{"intermediate_size": 512, "attn_scale": 0.125, "init_std_o": 0.00515, "decay_fraction": 0.597, "max_seq_len": 1024}
Each number is 50 + 12 x the weight over its row's rms, rounded and kept within 0 to 99. Layers, rows and columns count from 0. The size before them is the row's rms in percent of the matrix's.

# down: layer 9 MLP down (transposed), 512x128, rms 0.141, rows 201-211, columns 64-127
# up: layer 9 MLP up, 512x128, rms 0.153, rows 202-211, columns 64-127
down201 092:57 38 55 49 59 62 33 36 16 61 53 47 47 42 65 36 47 46 64 43 64 55 30 75 39 59 53 54 48 44 46 52 58 39 44 57 55 49 53 66 63 77 49 45 45 45 65 54 65 35 44 50 53 63 61 66 77 63 54 38 49 35 44 53
up202 100:36 67 44 67 68 53 52 45 55 63 57 39 27 36 48 53 30 45 73 64 51 60 57 44 42 38 41 63 41 54 50 51 42 56 46 64 56 45 48 29 48 52 46 44 39 73 24 33 56 51 60 59 44 41 40 45 75 58 41 54 50 50 60 31
down202 099:54 36 39 38 24 65 48 55 49 40 50 37 37 38 49 46 43 37 50 49 57 45 61 32 43 56 66 46 66 35 62 33 51 52 45 48 49 60 35 78 41 52 53 53 61 56 49 54 77 62 30 63 58 52 44 58 46 60 77 52 47 64 43 58
up203 103:40 56 47 52 44 48 52 38 60 64 55 59 43 65 79 63 50 29 53 50 66 53 67 58 65 34 59 57 40 54 52 60 46 28 44 33 71 50 50 55 60 36 47 50 44 73 47 16 63 52 38 59 56 57 50 57 45 57 57 24 51 73 47 35
down203 102:60 44 63 46 45 53 33 45 60 57 56 42 47 42 40 24 56 61 51 46 63 43 38 29 46 60 48 41 55 66 56 57 42 66 47 59 46 60 65 64 60 63 68 83 33 32 49 49 40 78 35 65 40 31 56 51 56 64 51 50 26 48 54 61
up204 101:40 47 41 37 44 57 47 63 52 53 50 56 38 59 62 64 66 43 41 48 58 76 37 51 35 51 64 45 54 38 58 58 77 68 56 47 59 54 79 48 45 46 53 60 22 50 33 67 62 31 70 45 39 45 35 58 59 46 69 55 41 63 61 26
down204 105:58 26 55 63 32 76 56 43 39 45 45 26 43 45 58 57 34 63 56 48 65 52 38 47 40 50 34 37 44 68 55 40 50 44 58 58 76 55 43 49 27 52 46 41 45 32 41 39 72 28 29 61 63 29 47 52 40 71 76 47 40 39 56 60
up205 121:52 52 31 56 40 54 71 63 48 49 55 60 58 82 62 57 51 37 68 51 49 42 62 48 44 47 59 59 34 49 34 59 56 65 56 57 43 50 42 48 44 60 45 71 58 51 43 49 60 32 45 43 54 37 29 45 57 40 56 44 50 29 47 53
down205 123:51 55 40 58 66 62 44 54 44 62 55 66 44 51 66 43 52 62 47 25 37 50 36 77 53 61 44 49 48 65 47 31 44 60 50 57 46 56 49 30 47 69 46 55 33 50 57 56 29 35 29 62 49 54 53 58 66 72 51 64 48 34 41 52
up206 099:37 46 73 76 46 68 50 42 61 50 61 54 45 62 45 49 30 48 64 49 49 67 52 62 48 43 43 61 61 45 45 54 70 35 32 53 34 47 75 62 44 60 60 40 46 64 37 51 56 36 44 44 55 55 44 61 47 56 54 73 52 46 33 63
down206 101:40 62 30 25 60 42 63 62 37 51 58 52 49 53 53 55 52 38 33 60 30 39 65 63 68 26 34 37 53 62 55 37 45 47 53 52 49 28 40 60 54 56 33 51 59 66 60 55 72 45 68 37 51 48 61 46 54 50 68 45 19 47 56 54
up207 115:65 57 61 80 59 44 65 52 54 51 48 52 28 37 63 47 31 67 41 66 55 60 35 40 41 48 47 48 69 45 46 77 37 52 74 59 34 59 73 42 50 65 32 45 53 65 63 44 58 38 43 62 56 37 73 33 29 44 40 48 41 62 25 58
down207 126:61 56 48 69 62 50 70 52 48 46 50 44 41 48 59 58 46 33 68 55 41 32 65 37 48 55 54 54 43 74 32 73 54 70 50 42 65 45 45 48 53 71 46 41 53 55 39 43 70 50 31 60 32 52 61 62 49 48 68 59 40 65 66 50
up208 094:41 41 51 37 39 51 37 58 62 44 58 56 48 29 34 56 46 41 51 58 39 64 34 58 28 40 18 36 60 41 55 47 69 26 51 40 47 72 44 62 75 64 66 55 59 55 45 58 34 52 65 58 55 59 54 65 59 72 58 43 54 56 41 48
down208 098:68 58 54 65 45 62 62 60 41 37 36 37 52 55 35 35 47 47 50 42 50 59 70 35 44 60 47 52 40 49 44 49 33 54 62 39 50 37 46 40 65 58 64 39 49 54 63 42 39 26 52 47 60 65 72 54 34 18 66 68 42 48 48 44
up209 092:51 58 47 68 66 49 47 55 44 68 48 48 44 64 55 57 37 43 63 54 26 36 53 58 47 35 45 64 34 36 63 68 53 46 42 58 69 52 51 47 53 41 51 29 39 53 22 82 55 46 63 48 56 47 39 48 59 44 57 51 40 58 58 25
down209 093:60 25 64 47 40 47 41 48 32 31 49 46 55 52 59 47 51 47 45 49 18 68 37 53 53 70 48 57 69 41 48 45 46 43 47 55 60 68 66 57 41 60 37 55 30 38 50 41 41 16 51 51 43 35 67 57 43 39 48 45 44 46 60 68
up210 099:70 23 33 41 45 43 60 48 54 64 38 58 58 42 45 38 60 43 50 83 45 28 43 37 53 55 43 40 47 40 52 41 48 44 58 28 69 64 44 75 47 44 47 63 47 42 59 63 64 53 56 55 62 28 46 69 49 65 60 36 71 50 62 44
down210 104:61 44 56 49 49 50 57 49 26 45 55 40 49 60 48 50 47 49 37 62 38 53 51 36 51 28 59 50 83 58 49 63 46 59 48 49 67 32 56 40 67 45 30 25 51 60 58 38 63 45 26 58 68 47 60 49 51 38 56 70 20 64 34 44
up211 099:33 48 52 57 57 62 55 61 47 64 50 30 34 37 50 51 32 66 50 41 52 54 51 43 41 21 45 60 53 58 28 65 36 66 46 67 63 50 43 38 53 51 37 59 49 53 38 55 74 48 44 55 58 51 54 46 42 52 36 46 38 54 68 60
down211 105:48 39 50 40 54 23 63 56 68 32 44 45 66 62 36 56 51 64 43 40 54 53 62 46 20 65 36 50 62 67 40 36 51 50 57 49 34 53 54 68 61 46 60 52 74 51 67 37 33 18 53 52 41 62 38 46 37 27 55 53 41 80 38 55